{"d_model": 640, "norm": "layernorm", "init": "normal", "init_std_up": 0.0136, "optimizer": "adamw", "beta1": 0.9, "beta2": 0.98, "final_lr_fraction": 0.0, "batch_tokens": 65536}
Each number is 128 + 32 x the weight over its row's rms, rounded and kept within 0 to 255. Layers, rows and columns count from 0. Numbers have three digits each. The size before them is the row's rms in percent of the matrix's.

# layer 4 MLP down (transposed), 5120x640, rms 0.0189, rows 2445-2488, columns 160-319
111:135163146053123138129107114188102108137167184134167071112100123135155128151098097056137114115112152171063101170136104109138136144108131129102199113121100148131145132217130098102109088113169051070057123167101139177119107153115084167152125172134099139118130124084112128092141119184094174115119123086156138124132155127107157142137136141142075116241088070070124109160090148175160129133162140106073145110172118198144114115088121107111105115121105144082102152180154150069157088169082114
180:143134135146130184132111127142137189047129119169085163144192143099114183176098157191104149141134104148155148087188137130157142131071077181108180138091175129130128107156131052133178116095112125161105119083094074152142164107155156119152128124148123125102098159152110170181160126105088151128198103129148133122140093162078104143114121137179128098134028175202128081120178135124118083128150142171195139070107096113188147108205149042143108088123111125081145074157171153147099114123089118
128:163112093137152118146189089142175173138174088130121113105086156132151095130132168152099146181117130129163139174111085159129131065149072133129088148090073111127179163156079026035136098128200141135100109079119084189114135130126174126195153147135103160129119123173163103076120199114089114097163096168124150071121103120077162122151136136139165109161172072095144075103133111088112154123194154092116078151171128092153125115115136167102148156084098093080130154090122118132165124155161173
020:064145083080116106138105146091085161089163077153129059161128120100200049054106161150118114110072108109131121119115158168144102127090154162141120128103119124172143095157109151096150091093140161139115092141140146110162155115142117137167142088104109080133141111125121140074107114102102151119109109190133088114123133117112102120103166129094128081171123128144080140109126087114157143100181133125149137062132162093173167117111150083121151066192128151092151130118128112156098051039140151
108:085160103117120163127170132095102134132122070117087154119137146097095140197121133150153142110145235088129121083175025183071079060095191113161104119118141066135135119164124178122121103122181133168033122115128019107140123123138166143133111116110072125161125168086143133136133114149064120126133124165146160100140080118172090146138173144092148060101127133169117183130111188149146107094091133130110140169088132119117106111071096099088166161120169169106128137182121165087119128111108184
126:114160129164176097154097140097101092164096132148161106149141109138181101094111102125122146192114123129169081095037143109138166143143143146045122099153094142128054138111143123119119155108142058175082165120115125133142143138082124138120140116096098131161101131187154159130114097149123087143116171156150093120162086106135132124124126097101130198099103157166131138149073140129122149086129101130118146122135149073123190099157137181175095182153178118182168121151094125188136136182140120
019:112080187135165103185120142105217094105138165084100091126165151142139141153121040116157183101112145116131088147109155108129143134110145166154128196111126111171131109179170162117125105177091074156110137071106075155112106080101142132150151175172160110118127105191111083162092125145144179114123100125073139128089104109149101168194128096093182093132070127117159156168151136077115139137142184115151116161111085101113097112185125108102147171138120082089062120118112098177120073133143090
023:100128182145106121174122133145148174129123104131146101071137142103110060170194107118101158110102136145130172087154127140121095109136112115079107179142176183143106156122127125105096113152165113224187127129056032098160168140120152102158110063128140080163135092116117156156139115117110071138127166166087106105095095124124142113084110134138166083112146163114113119113086150133064127114158179063231120167141166135137153147167125128106121111123171102102118131062145098092119121089134104
055:143148084148190101143114161128107165091105112198134143131073092074078185084118135152136091077119140125143157106082162134070081102053198104155098132069094173106094171103124163141079093052160121187156158135103138068219156073124149177195159140149083161125145138103124130139148126133106098098154063108087144111123092089185075116127100089155114183144091137141077122154153113155161104107065118186160122112161167134135071116112165191111162171103134131160144125138143144151096067126168158
143:131120055172169144173138108145083108094124109074180150174122117110112080123198101155156176187111085117121185140121126115159143131176197115128122097142154129106104113122117113157109052044073126087121064122129186175138179084141145154147119140123133137151081137081156118098154122086135133111154128130149115119122137144157140102141114146105145022126124074135074150080113173127100180190120109143149164132181196140093069155131166130152106165124159070141164104110114161115114111101097105
027:118167165138152152136089147183157153194121150109127168120108175176099118088076187074159152150211129125127104083118172143145123173138189063169120116124171196100126127161137068104103090117105089153092135188143156082094113143123148110078157107133148167148138105100119159156174145106154138185128115174126129159137120155151146170143115080090154180159121203156091152090104152105137168216103091081073107197108111117081134087200149104095101088125175137122115145093114170168152111184136123
116:089144188172126144080113077217121130132041139137057125160142104096125082103135141130175119118135162146114194183092083135175114146154123122138160133124070083148137129151081119151110153175071147129145153129167130157119083165171148156158087124173186095068136120073109144164108073122094083134125195127141122094167106124151082110133132144125104087139174128209101041129099148071115087159098109150098116124119086109148142091172093097173085128152187148107099108163136097128140175062140151
104:136154194183054136171150168115128126113127143128139104148147128112123152137078154121123139144114114132138104124149130103142178131120116131083086127138142114144099149138129136052124132104176070196178099123175120101142184165172085101113193149137140114130114095121066129095122087145119154116104047113129089122133123082177122127190105132121145116136117134071105123138130185071082158128085129143148123162171094117099132084133119118132098117099204104069170102136180169152118136144145110
121:152106173110147114115145157143117179126180116120126113096137120126152076079085113090125100144109159139139142086164142130115122168127061112119104140165068095110047135106132107089198150124128148135120095155111144132135134127126094149188177138134119147129100113136183140105104164088142107113092136134188117140106124104155124103100109102121129136129133078109112122092137139139158039086115107124126158107130151128119089093094089170128122187112087155116224143093119086081097172220173146
145:089150174093112092175109137135156163074087140111184166201089108108116135150166155169161212112139135149148152090082101131211153121175144119079113111156189110112160193094148104110109121158122129177120054110112120100220155162202153191163118063115147171113137148103128120097058090151142066125128104112098177141113154144154132139111134136130092102127119097101087083074181089153114097121132177159173108116090092160125132135179123071135108170155134135125198142116116087105078185125144145
035:093162157138143068144184073068129140060142113113118121095160140144184122166077136119146150088147125156102117054135074113122117146104121105093120070147164165118095096153111089103107100104132144154133098147038104082138230122168160145093135067180098162113133162148101118087135147142122062114092121132066132123113158106117099092115068136164124134163143128161116133086072101122128143145043111170151073108103123147130152095154115110038137176115110187100162078137086136128086144163087147
126:100184108096112099083115133171093156139135138091123083199082125155097078146143080128135113151124179105164079158127111171157098098113146104104161114179120120114083124098106074082059074184149100195087142170189105103135169064125152108186127117172127096097113147102141121161099097119134077144090097159116110118152156066134135118046163145149144052117195109081158135135112154111141185148071129123108178084100118094111111097218141202148152126111178138121166127129069071130153152102093091
065:176057090085122138132119090146095083161163161135149139178147113094200217102080123128070176114074184120097159159161132121144174163196105135091151121141152124149070084090108117166078096111122115137060131135118136179093118125082150137165132146099097144117143135120129077186128158061135109169132132150116089077131057134131106136106144105104157164087140113165149139141069083160120113155143096156122156140146202144132138107025122084146160135089138133113070161199169029107136111105141130
015:085073118130157120151121116153144072147102166153090136150083164139148130167077102172101102073149110159124099105084097093124085113151099099172127084119144137091113128046120146133157117089119164137085120138119114152133160132107158094137180097176142115146102143105136131167165188139171112099112139087162157132114142110110156143120103090091088120077165149153086179152139097165088127075082111134158126135136168117115149105107120063087165154177112146116090184085097103157175085122141110
118:137115119196181115084119067123150118131114127182172074104124130176138153134134086096091157165095073159193153103157112181123131190133200118127111179143158161106088094163166170123175202130142079163179123091164137129133095087149088122155097076149157173169061160190091155145114148186107110166152164150168061127139085130087122133087136160132182091141092093093160090146138105120123146065159090130165080111166103162131123176076088125158119142183121075129139117145092087107118137128162135
109:179114102169134124129169098121126177148092114126110121143114146036106132159126104097103121183119119098143164163182136156154102137118110118107078133138101117107125122108107132117107122103098088160182160145142135157117118126076103090116106122105103093099103138141149079108146125092104166192157160168158141110048087161056093127117056120134147111147172143209086161107075178115133147106147084149139146120130163079125136101152131155104127153132159119153122124093120173152119172148113128
101:074098182105096128073108129205118075085120162164135121112096106124111132142086175123105071072119146144076138163110050137134107113143137115143146114116180139124158123132056152129092144127181153074117148198086094110169113126137134111157152157123097182111122129133143149138108195092109083148111121170171119105159131105192153135079141157178125112085135137126145161105159141208124096171159132113088170163137061154169216149108095124122139172147116110102140111178099152166122163102197150
116:117085136191096177122150137146098117125148127076103085159133192121067148117109110180090223128132155079141154134150097138118151086141095133159106110128126124129062157100136140105109135105094104122066089095149125123153134089128140121121175194114132155180147117096174149118146144125103125189107120164126106148133146130161147118174153079158090170127125114138101129127081132125109132112129068141109186218133141139113179134075058088115139156090106143147113107151156178078085119108099103
020:180121083132139108137136154137175106136150131133074104084178147095188174100121127107101118101139103099146163169166151151075154118119112089136134146154090091138085144167093139124145113115108147117171095136116046099174110194149166183082091116115149092086107167168097158199151127075099145117197140120100120098122113121114159134105079085080154143164172171103092112148088133097136155152110120124169101149069113180121123137079140124161124113109114118119189109156189091148090146138090146
041:116148111112142133144096065175149108112126168158168124147207078139100171162101065089148184150106180167099137089185132139078094173120189134183113124130101162061130154162154084127165190098130122110137200155170172087120182125127112119123170128133104138145114206133128125140167166160123147101159133026098074152136159159149135097132171195101146067166129130134149145098128153102099120186078086101147127135165084095111118106122115114124112132191082114123114161135137167126108122169079112
029:100130086155162150118155159150130109081102146171155074144105095129053124205137160136151156154138172143144119160119144157134093070149150141114093104154115140172043151182104129145147067114129102136090158093103105050119143100131167162137228182141083163147102125114122095164135071166154077127229179064116126158068139117106126140134108166149139096166146119116157121118149151127084096151157106058098108152130095119154103142110157134082130107118127122146126134094106137082109174121097104
132:112111149067160121157139109153104040141100132115162120057089064116122137084100133076128188113111098125099163133157121165144158053206141133137131124101086078131121123137141140098129130168157121089155156132100130087083068112198116120134097154138140112136166104134130163137082058097149106120152124125091128115123114115134116125161151105116128129125174098078115117171157121107159110148121142130126150135154095186058130191149166117146164144163087145118120121152099120148123180124146139
101:116080133119132038118152164120122176129126068113133109100129127093148188137153109116113063099115149120119141166103096157078101130168124133058089151127095160104112175141071130133087134145147065169105171114058105091164107122162145178099148142123145130126080115152176096125097126138098091141063087141125134115169120123080116099172171110102078116099130099138098126130163136100164158181149124147186067105107108106144129121053092162110130163102149142086089112115087189141115187095055079
107:154082168139085124174128138123096140118189141102209173117190130122145086192166065180094105163112105122125131055126149092185127153108146134112146179136167139119163175122130162161116129198085102129144202124073182123121168060128131132197121152138109163093141132115126173106088134117123083117103082142130110120148106185086103122116156166151158146119100150088124081111167117080051067138095162145120116105192039165147102059178164114148128145137148129109138168099084114153160155137138109
096:090096177114087110180122109160138169156052130168171135133158081091176176122167071176082110097181135117159124075134146142160129143099087127088144129153143153127172115128086139108103100123159153100094153210151080104152173178138088086119107092109145163124112129140135142170108233094139135153136118125127136152062117135109119124160102082144187076110120163139077151142154176115106091118180181138077140118120107064108090079130110144147113080138142153178168139125109123072164146133111123
117:100108094074155106094086177169172145124112132111223099168173111154155143100105166039116123127117156109084128145152159121085146110152157140104149159158108098144120115156150113155072170135144097150114110185136175141129155180091095114101118060122118163114117100129131135087128130139159132123056106133157079119154098144099136107123122089069118235126134134098135145083142114166149147150150069099160103116141148122165202108036169180135122083112156073114097123093144081129083119202128093
102:121124055087129168127130099141125124093137111120122149087140180130154135183149152115182133168128110146144141081124094150103123120121111146088074162104133126109110127088150121155173158148140156178141101154102093140156075165125125066125092059154150116139100116122119157093137136075175119092132151157145057133120142122188112173133105123155069118149192090088057182120084084162180116092112181155127103166118068176072127118218081132126145160160096141132176142136161050091133081157123120
104:159124138077106133110120103167127160117138117065160155130143150096144130170132098118172124066125107142190165107087113107156143076105172156122121156198122128161130138130115169140099170127098133125124153097087171183118187118157167132162174133128183123121113064067168175164132068154108120142097077138160086158182037131147119140129131136121097089112158107140109130088063167134149140138121167178112106100126144115112096115097128120154162154123090113143094085125092109160154136105144157
130:091146101176168089142073130162114171126080109140114172093140163197175118086118112112087108111112100142134191068169125136074089113124139160103122149119065178145162102147137154152117122103099149159172114089106114113065112117114151089102082080142098164127133111200096221091153078108143143116153186120087138138128171110140112135165177083118158213169122136127136176108148150130137134139151111168090132175070144117150144157116191145104181083079109153182095113142088110105125103179127087
033:170175145173165156128143147148109088124134173136096090144137131138148126181147096131149215066182124129124126165138162087063200104128108140138080131168178111132110082114173126130111112128124089131110145180101079144145103102063172066107174124127176099140177107130133100178128141136168079140185113108133116174085145105129139159123160098104063137105165120135126132156112134060147112133089135090142118119149096160108163097105098099146131143103115103123077152141130179187110098153104083
107:113186124089153113162136125146159151115073106157123157142094078092103132124164147167128178153174092184139123109135185190125101064107153130137198110112106119128179176162115115173128094113105128167179054126089152089150164134112182176127108146115138103085093103166083184184161142097041070098045147088139126141114126144076122156155127096114118129121141187135075149105100131113073112151165142162161093169152160178120160129101077151146119127074141137109107128129114040127085153123123160
129:131117107118153117125100125107132079190050103110109189172099097156192145129136145111094099156102138180138147111148120131131134139210121150172128111130145166125097124127127160209163188109089140160208136103133097165118120093169108091064110139130109138127150136223103120129127154138140117200184146185150128073158157135205120124128134093115174192165193107104102100136090162170126212101162135120118097123179214093141123150126112118120124107135076147172159129101121149142114152069089124
157:142154111140150143139128097086100161166129174066091165152125171111086064188120105125071136145114050117082172108092127149118119107133131143118141127117099118129122150135155162123167077123138164130081142102158101146063069111029058133114141124138150128142117129127149138143155145118151113148105099160133140146161148120090093118101101082136133096138153108130150131119116131079157158073146118124155114162174118109156103131132113139125151100155117162174151142169121126159188098089126145
103:102161107102124157088146049114081127122153159145129174112157167109113130100146146099117145069143181169133134118147131116117111116144164098082113139164140120083114102104112114125156146090179158149091171115176124145183145076137114130207089098112143123101125152104160173150096184131085128123128087154101125122156158143152153114156137126145084147119119106127083117140071157123078082132114115111129133131044180135102108113152101173129086121195114137119080182141102132196145165165113094
133:169131161094096095136105080110082181159098136147066075098110132109102122182144166112131117136123142123100156122140101086052131117078112132115112168128128177104086099134157108139189118122134152166159095132188107089115127131099150083056074098101047137179092130117045132098147129175181153131144117139069069146080089134146161119168180169122143168155140164105104137092160132105102137173159166148112122178098179122086090122135084105111121139153153155075134113140111159104125134133125130
039:133130114108160105137118155136200147226191094117157082140110144110159142131103179127131127139103165069101130171149089177130136148093147169135122125166170055136141131145126133112102123098107147126142112158136201109198143134150118115154051121118094135192075105094157075033117129152121138139160084125165097157083176139072073138166105088109132105211111167151061136106090107112175167197080105106084106089113160095162144125108182087133055161175178121076158086029147159068112091103082156
059:106156187054114122066160149122107117138144148156082060068122095119138092105126112108070136084093115097148128119126106110137138062113114093119071118139095113147103153141117090058132167124098129116129064122133154167113055151097107130176114134105092142110137122131162116107125107119190132093151142200138128093122087153107156109156109122161099153191176097126182067066115110070127108059174147150083139152182141103127143114138156188109161102138126118114114091193137119128158172103141135
058:126132107134151112136094126111157121056097146134175115154131182138200139129124112151125156166090087069152070101137090105140167092111061151180129178075136164124126064087158173129102145108097068175092113105152132142093141112096168128119112149108103127136139121182162041072159160176128148115140149097133113140144117177103104119161107076133142122132164118186177084140102143106082147112119149136096110124172145166164151058092070133146139167167116128145136096074149064171094147152127133
114:123193145155117115110118127119102143070144181108085132163166117111081103139116133114110141109102174138104160058132074124070126147086082112123198135147150139131175148148145115122123110177134142115136073100117093135104166161091155099166170087123124179157157139113151130199152068170102121135135151111132097150128104144122131104171183108077082159167073116219116181087124154099147084125132154090129033114131117128097085054101081116068129147114190147055153112134191145154126127147180130
# layer 4 MLP up, 5120x640, rms 0.0229, rows 2446-2489, columns 160-319
132:156162074097109119066109149079099191154114144147149136146126108157171119103173159104122102136115181137207158125160143086139050193190164117115113204115103144135132119152031151111197114191102128107092143133136169099150136118067050158099101095093121105130100167133134144168161193162138071106140122135125086110202088134071119129117155153129151134120149126142145124178137150166128178122151150179099105144161112126129116101101112070204125137187081141130148148157075159161124108124102143
122:085094169133071098122109167110083166180140094110103107107126084140139134095132177117118115140112113093106163130070135100091082111091131129172080089112109150106130144143141040119103064101178146119172122133134118140092110139122100085105110106137157129155144127142111100111137199069163082153171107143041145179174047159146084134117151124124141141135118132088092097124121067092136143121115200163103122139115146150146142147098177199130125092128129116174180122120145119143121114139131158
057:122173171169098166154102176139147126080149132070137105140053116138144123150113141174139078163115134106095122187095148143112076131114144125099059133141103136113142117105086144139161131154139118131093144118096115095155130163083076078180103184076145119108080061143119156129105127091129149107146155130136156143144082095078115123153055111123133117130125105137151138127155054170104116179123101094119153143141081112096120101173123112143153132187114180103101159115180157157117078094120132
107:127121138201150119135066142067105136071103074091150153116134061110144104118098164094176091129135110118141117146084069107126131133077080118097117151122130117111126175071124158101122113111113121134103078099118135077095147135084099119104142158105148124131113137146045142126175171121122176215092102104144142144106095078081109127115064113150147107123159188126168160118117082106129123130135144130099080173114115087144137110197097184123134141142125143092160132134197100181131111152156157
118:186105098141124101108050176147130202120166074166140155144149116182172172140142149107099132078115177108140100153129201131064143169084113144152076203050175153129096155095115153095121139128083105073155175104129165130122121118151135134135147136109100088063126134177143159132127132161129121090150127113124075089114124125148137134115120135089151135151110160120138064124127103122085122135098109132116108069153111080178103139107133136102119155078113172122120147145130158217211139192132142
057:141095133113136110162176157093135107150096122125150172123096090177127084138077175128175096141066133040099156153110077130113105114096171159139112124041145120103134158106098152094123133155080133120148125134153142140144147170123163175110153096132136100114076126177107129085085197150086120094164144142142132127096061095107159102176144135135119123111126185113183089157132087145074127137131153171104137118115114101151155144145142173136128067141117171118161138080082096165100117161134041
058:154182146181148073113150097042114146125160115144104161145068124118055099134058141147141039083092119071161169144166140104115099165157138184078121135095150163067084193117087124093166070135079143117169130166180127106133081119095110092096120127148179144129115130128112140120102131193099150128130112114131085161124150131156142070173119154096127112100155091116127100084163133128131121117162134145152127136126092137135078096077166130138139118165093158106068138103097126111172143158106079
071:074126152114142120133078170092102181157189107167152177137123076112101157147094103146162114102097067097099083117133174123078078147116153173102056116099082141105148123074124116101141148148104123111135151190186113096108150181121113148078126132129095083116138147177115112136138131145165107072111092113146112132133102072140134150161153117189129124112071100099160089109136135157088115088157076177118139091096080127160101175166159170187157157132127156140132145091111104113161112138206115
131:131122123187154151093151182099088121139153125079109121160131100142156111164124178110137126143147159109153144114131091087078087125187148119105129166096122146109126093140140107141127147131067099082099142106125195124125152137112082145119179162130108118143135117134126137083065145154146094120076104165131096174107112131124132083165100119142108118130091158102176145123135121123112165140169090133129138156120146105110148120132153110197098066173124123108114127101112070145154135134114144
057:129094194140109124138146159122110100127119124120181158112128143133094108077128118060182083173115101085179211112098097195116151161135097152088094170104115149136123104098089076066110128207127128104097131111160081160136080100138138102077167129145122148103113141094070081160111138082124095131186117144162084117190115105157137104143154156157131164118118156180142160149170093151136116116139111131099106125137140090171095133151105160155084160134103128078164122061091074110131103178172115
110:114133132144169119122106106119109129131137115165157108096065069127156098080192090149158136205123107134127144137135162076145125165113176144160141124110068176094162136120125087129111138109087090090138116077162100129132094158129131086085154146052096059121074069111136131135154125146149144125114140161175144116171080138093144104116126143092144153128105139093124130097116081153128180085164156113168148097160143086144125136122172131130143107094176146114133178156151160122066080125157089
104:198080141078157125071077167129153120171147126151172185135145072140169126107098065094100145151099144117160103106141121084132089147150157133165182155152178139111080141025125104116083137167125159120147161166152090067108034157186134120194128110128149125180078120118096145177168144088101103165092163124133078159146199145138116115183077066172076158124106129138103107147080095212105176135150115132185119161107089139166124101161148200103131192143101092144149116102167155095095132176131131
116:120143121136123106148133123062118130076105185115068112087107128147117137131176070143128153141169093115128123155146191100128093199098128161126123117080108180118141186086140158101142094144120165116126112139136060089099151119113122131096112093112122174157074125134147140140116115115137179118143157085106061088079169141148109097229132133163080098136072133118171092108198087096144144113142154163144172163067105091159141198126183131156153183132076129109113119121119104140099131080148147
127:120157139071136122127134061085118100133124132202167123152130120098087095109072127128119090087109148108138087103051101100160125176102126128129117190138151153098099141104166136107128107107087138136116226108137116106154099178160166109154116146091160166106095102115181122109081120072101149117136169169124103103136151133126137116160097112128156147150097125119116090155123128154130120100184125135079069159094126140116102128120107148159158109122148125104165130051111109182105112168219129
063:108134127105143150100131138100122114104114119164178166080166073118104144110165111137111111123124160104180145136107138094076093164146121122127065162065136160109135152117062138064137134131112112073108114191189132128168137175079117110145123142113099142077141106186155149165099183179097151155157140157138082170131092142113087136154167141103177082078052166055154174145139130103045124115167097168084133128129138050208099159147157144096152119146102189139139116202086140174157095149103118
110:153089111169173119186124165165120123080188105109119113102149130154133126089138103103171103118104188103114135096104078145158163122116172127156073126144161110105135168175136086053153133138107113098147191130135157163111161132175133171154130155102179129113101097148092153135101161103090127128139075182155135094149123115172141122097091101138129103098101160118139140126117069103115132214134089144129152069122067108188103153161119153141123104102069099196137140109120129109147119108198133
079:071155174143200161121148162094081104164075089143134156087134129137138149091148092145159123123100137037154188164113144151133113120160134148064102170122177151148126130085136109045183109121060133113105126120161101059163120164127172144094108140085153153120050077137143126118141197103165154113129112143106135104174166137163107100169119085131149098129134163131168039091202115177100160112203096144094075165111123132140096141165136133134168128200055153184121118138123119153145078158168126
054:117119121172082106131170156122118132063143107079124177147111080192117173110123093123129071115098128135179121105149093102087130035072123168132120087096111161084124110112055100129196119169126073131144115136175137113150177150109134136111100152094121059069148084124121094111111194090158117106136112170156163132143144088136144110167102141150100156102075135081133053134157112092103158187125103167125125091120160145142099120113102111167120117104081122097136144121103056165174124133168114
113:142144170128096108151139156136131150164100142091085121123106086098105145084119084087190108089106163091117152137100141060123119125134111131088139092097109123143135121086089146143144100197143135140120140118143056159129104180128119113122143102074195177120168135124085089201111153098098122150110098177086165115125089111094103114159120094120181197162162104169122138096176079096129118144100214136094135057181110043101107085182112140152118160160126179152086125137142124090209154167125078
109:125127134083148099082108141125105142184101173156143134144162185175162123133165177104124119155108120125135128176134148119121141195162120109115128118138132153123127133122158110103110101125102128083161131128164163153076094112164099111133066140118186158159132119131081147123111150082108131136108160140186178063117142147134175142078117116080148159090080128169108131078129095143087162088106042175094101145123108142107133160150126083171147113081145114143118143092162119086170179126145123
097:090160100098122122129175139094106104133114175099180157176140136145115157104078158117079077161117136119140149187136085172117118236110140164152112140093217115149107164132131137121109087164126123167062147135146159126093126153115147117100156116096116144094128168123125101132122109127137138177135227090126127149162167090047104151129169100157214141150071146051117110141141090141112100156130141095129094124113084083122127165112163145117142045109077151157112134156085048126204082127081103
112:166111107161107192113173142133121203116143080101084143120162116155147177124144132119201005074122130154138103087089102165103145162120085132112129095136151146139144190080103063103101133191170164150090155123130165051096176165162119130040084165157073154094129158141115095111113125151162145127114111097112180135143153091135139114165094076161153120132167111138158151153130152180124104111112058120128110140102084123091127143142108130155155144133131155165157159152170102111143085150095121
053:106075144172122112077122171068086117151084178141112156168088182129133179100115110120127188112122186147121128165182143169070100150066162039183099145113207081158115114103086125128182102136118098167166116115172157117120096143118079073096099130119128163138089103180128042120146129109109139215106143133150145137134118149127127120115102050210098169089114163135106117150173165151108148116161164166095105079130128123156108186125174155208184065118083159127163129125124110145148130183136073
062:121149093150166125124068149086100083087123116135166172119105161132099171160163118125115125110090169067186152150127122080082112170119105091114075128108130136097128084152086131106146131172113115102135132167158110111128145141170091116104119179160092129125139071181083088121148137134104130203136098134080139169207130163077114102198113113083172154036101142065132126118151102117116171119163105211062080125162165113108074181103169136123175080144095204115145195115132105126140120167167129
058:174133096136146079116130168128105177060134133133140139148087131166125175140142065152159084101116147180126172168093112109067080092148111158119075175077160151140076186162097122119122125177145138076063152118167155100105106115124145104111141120088077097138134114134157092139173120162120157153150178141217175102174065129128142115151105121134079082112116120133104105109166057152088153144135105191165133127151106115147108132132148153162117080130092136146066150119118133134177122131133139
129:080176077133145202165161108121062086104141078156080142090105035120065165118172122103115124151140122117086135109000147160063120149144172142149143156073125133100124134103080119146164158075118155087149112132110103075057111136123156114117136137127165140078133177161105121141123130105163109174120150124144115104130123101133128104134091134134137120102126118121091141175090110194068079156112104151106134159052053110110104153164099145151157137137138188140148150102065064185144126160129110
106:103119122175165113080182105128107095066102117145077194137085139117084170085132112101188067135154130066166123133106089093098104127167124132119109092150135158108135170119166132124138118154145097117113079131128071095125110157142177168058140120133133155092123124170084140172126144048114098140116099163169093155141045104099075111152097133181131140113139122128190118063120148121133128210086119152158095064139131150116119149182124165129153129089140117126102137088142163203139164119125104
109:127177109093121107081084130101119156114104137131100120195115123092160099095093174071213129127092135143131154114072146168132058182189130114126136135142147128128108161141103113134113128140155144157069103107123091033118107170087133144089106084107073178207091140134071158225156160134116110153106161143158111102143146127123088128189073111121171163165118067097143101097133159187156147148140139129043122156136165106083127115180155143134128170183117109120148149083188152131097078181124103
102:128142116167120163113154138148103098122128110185180114133149138112132123065071140148089145120105138032172122135086107135147138129202158141103102136126159134087124092140120105102148117090144185110115128118158136136122140134115079180128178173102134095139108110115148074182116128128124134070149121181208121120095147137092155082133119143175134189058120123123140108122124146166086079156112131114132117095148174179123122145089176198133148106118130094141070140136168123153164142157099041
114:116044122148145121129120157165108127103077126173145120149084126143134168211125087193099166160130135164133126128095075133165129073116104144107148110085128125104100169111130120142172126130128157107089175083125131124117130155097137149157088184154121171005095141184127116120088105126155093133128137088121155146120144085140134138108107100198174132063161117189182124131149095126145096128127091127178092185084099093158154110160060164114125073180086121150077097117106092176147123107147071
105:094109147119113156066157113085055171132088070126119134164123076131128119086171165168079098135131101109202119206099127165087125145123115159160116197093164074103087131143056106174120098118132192146148139103145132134198127166142106125127123101089107105092119089132096105105101165128134156155088125166124123104155123140116136130163101152126180077115119171088164095140148108123096096162178131132124155093158110111129123147137114140211133120124152130103134129121184116105142165103096127
109:109102148217124183147082120103113139126195131145128101061165059150100120112144083140119111177101107092181140128136160098145120155161153106095082143124171147116115086149127075095079090156142135054151200172179220134147117121155111143131109131097100118177094137143164094104114167065116112149165101150139124156110194162122098135183132129161171189150112132111125128158164063130115138186200081128137111151086166154159113085127106144150177115109099091137148187108145135116141154114114064
112:056107139148131156210124149131079072133144113102133158193160119129153107083157144115135113122106130057126130160126126121092055145125112134148109192093147102157156175094134161120153111170125170092113126146158075123108091148153090148127136113103153155106099152145074163149149136127112116117077082173098086081135126090161111129134093161107187119128123140114121131130099131107089105118120140175064082128083072100140171094146088104200101120145120182118165152051032075201240090103120101
058:084137123150101125123119188107111132129113128168100149112057163161074144120156150102203129164086110083145133144113164124090100139167093117120088132121176177084117113067108084094127144137093182095149081113133134138141164163107103153076147135129163102097108117125135127145152130149138089135141093139125120150160091130090118079143117098139121117106096112157172150177114103135143142125176141166115145078123130103166032105140141123180073087141094120148132118124055087138202167166125095
102:139119123134150126163157127099145132084108126156114121079089134139112174158121137152160138100131110127135172150119138152097149143070107129119103119133143112144129136117166128097174122162120057095123158132105068102116118117156122132082146146141085148141150079178130096078028125143132116119146187112175139157113117135140190138161068099142098173131139100124149163116113139136112076114129031122172055151139092144088082177161119120114077081122105083117129134124145136079113135099190067
114:058101118109123112089137207113106111146148149110091124133062093118109114167164156165138106110074147143135124155161103122089150128157081103120172121085129150118128099124132166106149120126072118144173039083101143100160101152130096127109146144130085083098139121146175065126144109182028144158101067220129189141102138093096161099087122109126151172113099155128175133100144112106097140111100152118093145181198141061134120137134109088183117131151125128121099152108155149125152053131171120
151:115114116165157092119099176079092101091163118195127093191084138187142174161150118089119128135102223101188038180142151141111101069120130124065102212117130119116083151144078189140161117141075160090052127139132097102163112143114089124167156159136088086100108094118166075164118136189143119157157104097157114130171161082149124123104145114153100175138115152108175102077119114152110103128156114115080154155169134114113125084112141137166096092147126106092123121128120090214145133121166134
105:136147189142229143116086154109163129069170105108169173165113160134125134179098096096112164163141171108122112165151103189155110141086166144091096108109157139119120123118131191135128100120127112107131166147144125104071066108112199134157109173096132167082116086132144107110147122074076131090112114139159123130145134163189153115115174119150148091147079164142131127151149135090153173141144121139120101062071088106142125117159126153155102110174129112060048113088076147147212135068138132
123:168115145118159114055082166079062108126150122100131160103098163126140126107142158075211081188106088124152111153127131120162172217089132140150125147122174153130111152086167120127169137133163090132218107081108174147094071161121081143116130127060113131126129125118118115118058142097122197102156055156144100128146112109092132131155093112119145218084112158119107138138089149116172169137108134131075121152094091123170128122151132120171092139148129093173151133115096077103152097239142093
068:128134147126121132104127110158157155135077086167097189129046076119140188105097136091174098103124123143120131135128094105122113163137174091157121126074157121037072134076101152171134130091112120130171169143153075134102115164142130149052132069110163121111129081152094098154157139101138102097172119133161052166155120137066104128139117089124126121079120110121121049145119077111106136067131114213164163149123113100135094132110164162149120142108141092141088136121140115106126107162165065
078:118136177167157124164140145065109145115136079157163149164127118097144175156128132099151150088044105065180126104103085126067112144127179138116107190108128109113161136103076146061131080128134127056135174172152102169114141176140146185112129135142180133150112144149138166150154113131107108137129100144139056152080058127143076092138131105117155108173084120094154167162100132076082142151122088163083090125078060083130063142156093125186048137157091120164115158116179071131212100149127079
076:100193141107128160060133112080046126160153108164127076107126065137093153144117114165182056140076138158131105177122124164098097182148108166154095107140188105116083144130134094158186109152130119108173102114136113090086124157124093085122141131059140204154126097197100063094046147139132117152151110145137132143166110140106072028090089148133147172058073129129139090087123067166099119115142105142121119143100104090148148159108132130123156080097086151088133157089131105098128151142149090
110:089128106139148234126035129103118063065159133096108159078129125217113130091121106098193113082127140158205113179203176182074105183079168135112169125117109164111083129171140125136098095102150099080186138155173108066069125156104127120084106171178118113147115138165186117158148123165095179148174129089124175120090173099149140109124122104099130173112154088074149178140162073135118073117151110126094173085152081123132147114115200121134168154123103077151096158107115117098177123173132142
099:104165106105116133182131160122097190139045103158165080182068063120090138114171166105132121125094102067100126133108171162123092139122156118211161107120129149109122156101145110164182084148119141125111182103108172127149174161167143121151150059138125145178152140179082123075108111072139091158162111124132082130145066114116100110125057069141134110132160111141108088127093070085113170092098121157073153143086155122147113165189131188124131173137136153171189150127105093082129105120122157